Part of a small language model's weights: a variant of Muon for these matrices.
Each number is 50 + 15 x the weight over its row's rms, rounded and kept within 0 to 99. Layers, rows and columns count from 0. The size before them is the row's rms in percent of the matrix's.

# o: layer 8 attention output (transposed), 384x192, rms 0.191, rows 101-111, columns 64-127
# v: layer 8 attention value, 384x192, rms 0.0593, rows 102-111, columns 64-127
o101 090:69 45 49 37 34 45 36 93 36 47 35 57 08 57 70 35 45 43 46 49 69 69 57 61 49 61 29 23 41 75 59 44 41 57 60 52 58 72 70 49 58 40 49 63 32 47 61 39 41 70 55 33 37 57 34 37 30 65 41 49 40 25 52 64
v102 096:46 56 68 66 62 45 48 54 48 22 22 30 71 60 33 74 61 31 61 41 46 48 42 36 67 51 52 54 53 39 43 41 50 25 49 82 30 83 21 52 46 32 57 25 37 65 43 28 46 50 55 39 33 52 51 45 45 71 50 57 59 49 67 56
o102 089:62 34 61 33 47 38 26 73 50 81 63 69 53 55 54 73 41 46 41 38 49 40 57 54 16 68 67 54 60 58 39 51 31 67 32 44 55 55 50 33 37 56 35 90 53 34 54 71 56 53 57 67 49 54 82 62 60 34 50 35 57 78 13 28
v103 103:38 28 44 67 41 42 41 48 56 68 28 68 16 67 40 58 57 51 56 82 53 50 56 42 49 73 65 23 50 61 28 69 65 29 35 55 70 72 39 55 24 23 58 48 85 29 67 24 17 57 41 54 37 70 36 41 49 80 51 58 21 46 31 57
o103 101:74 60 65 58 49 46 62 49 51 67 63 40 60 21 64 64 58 54 43 56 47 54 29 55 52 48 27 60 32 33 64 37 42 58 44 70 36 46 45 43 51 52 20 58 31 38 53 80 70 50 63 47 54 32 41 73 65 07 37 41 69 56 28 41
v104 093:78 56 68 61 51 72 48 61 40 65 17 39 40 35 60 49 87 77 76 63 38 26 47 59 73 65 41 52 34 51 44 48 43 66 39 63 28 43 55 40 41 63 59 35 65 49 22 69 62 31 26 59 67 40 59 47 57 65 25 49 69 72 61 67
o104 090:33 42 39 40 30 66 68 63 48 12 61 44 90 47 47 57 47 24 30 38 44 75 52 35 20 30 55 49 61 43 41 46 62 51 55 51 54 43 64 66 56 28 36 58 31 59 83 09 36 49 57 39 51 70 43 52 39 49 75 61 35 49 53 43
v105 087:52 73 64 73 50 52 39 61 33 40 18 45 55 27 76 72 41 55 37 58 44 50 45 52 41 55 65 36 37 33 51 41 73 40 36 46 63 38 44 57 52 64 76 50 57 58 63 61 52 52 51 58 39 54 55 50 65 33 73 68 41 30 48 75
o105 082:63 38 55 48 68 53 58 32 27 45 84 63 26 50 32 56 69 38 48 65 70 40 68 51 46 34 32 50 68 60 53 61 32 46 61 58 35 48 65 68 42 24 34 44 30 70 46 47 51 39 59 37 63 40 48 50 47 53 25 30 67 57 52 32
v106 084:23 73 42 37 44 60 54 46 57 69 59 44 43 44 36 35 45 52 21 36 72 72 62 46 42 62 61 60 38 34 57 27 76 74 46 59 84 60 26 39 28 56 18 45 45 25 65 54 24 54 59 30 60 43 73 25 43 67 54 59 62 48 58 45
o106 086:56 79 47 21 36 22 55 45 45 37 50 33 21 64 59 55 40 47 75 64 40 62 44 34 46 44 46 44 73 48 43 69 05 20 32 31 16 62 62 20 82 30 71 46 63 80 23 43 70 59 56 56 58 50 56 77 44 48 54 54 55 59 57 53
v107 087:41 78 49 50 89 42 31 35 37 56 64 36 58 38 53 28 39 62 45 40 77 47 32 60 39 36 23 40 40 44 70 37 63 69 86 65 21 53 49 38 40 62 56 46 41 35 34 49 46 60 74 57 42 65 56 14 54 42 16 28 59 75 47 48
o107 082:51 57 39 54 48 47 67 73 43 38 36 77 37 59 39 54 56 41 26 79 45 61 51 27 64 69 99 68 21 67 27 48 45 37 20 30 73 38 55 42 54 48 40 52 77 70 61 38 45 56 39 45 53 51 56 88 45 53 66 85 53 40 72 52
v108 084:54 31 51 60 49 82 22 54 33 47 35 31 62 41 37 46 42 54 39 57 22 60 48 24 51 52 65 39 60 47 35 52 44 57 42 52 52 32 69 59 45 70 53 57 39 42 60 15 44 40 54 60 62 42 46 81 45 55 20 15 77 34 67 36
o108 080:44 52 49 50 34 50 49 57 55 71 73 58 22 35 56 70 68 32 57 79 70 49 57 54 46 37 52 63 34 59 66 38 53 46 44 76 41 50 63 53 36 59 44 24 40 70 47 69 73 56 31 16 63 72 62 39 60 53 57 67 45 50 29 64
v109 089:36 32 40 31 65 37 31 70 51 12 18 25 45 47 47 66 62 54 55 40 43 46 45 26 65 57 48 50 56 45 35 48 67 31 50 59 56 72 49 53 46 45 51 49 50 31 56 39 18 51 54 34 29 60 79 48 53 41 41 47 77 50 52 47
o109 088:50 27 61 66 29 45 46 58 34 88 46 61 84 47 38 48 44 39 67 26 47 68 64 35 46 64 47 57 27 55 52 55 11 54 47 67 54 38 52 58 33 50 33 71 61 56 59 50 70 64 84 61 57 64 57 44 41 50 27 53 19 55 43 71
v110 091:22 44 23 66 36 38 66 34 42 37 38 56 37 39 63 77 52 55 50 54 42 55 44 49 41 69 49 55 66 62 35 27 36 44 56 24 68 44 40 50 57 44 60 55 52 56 18 62 48 45 45 51 34 57 44 80 33 03 49 89 40 38 35 31
o110 088:51 32 38 42 74 53 09 41 69 57 49 50 50 65 29 70 44 48 45 25 43 59 38 48 77 32 34 31 26 42 82 91 53 57 47 45 32 22 57 58 49 37 74 60 35 39 80 68 70 55 43 57 49 18 30 33 69 92 28 41 57 28 67 54
v111 089:55 97 54 50 78 43 66 38 39 48 56 52 56 58 40 35 64 35 65 31 52 38 71 62 73 45 50 83 50 54 48 54 76 32 38 43 60 83 27 38 51 46 61 79 77 66 49 41 59 31 31 31 84 44 36 30 46 57 36 62 65 49 47 68
o111 094:41 25 40 53 41 76 27 57 62 09 48 29 84 52 64 62 31 31 61 56 43 56 39 21 60 38 74 51 64 48 48 39 25 61 50 72 64 32 80 59 71 45 55 27 38 55 68 29 38 39 73 43 26 57 61 63 52 51 67 37 19 51 49 39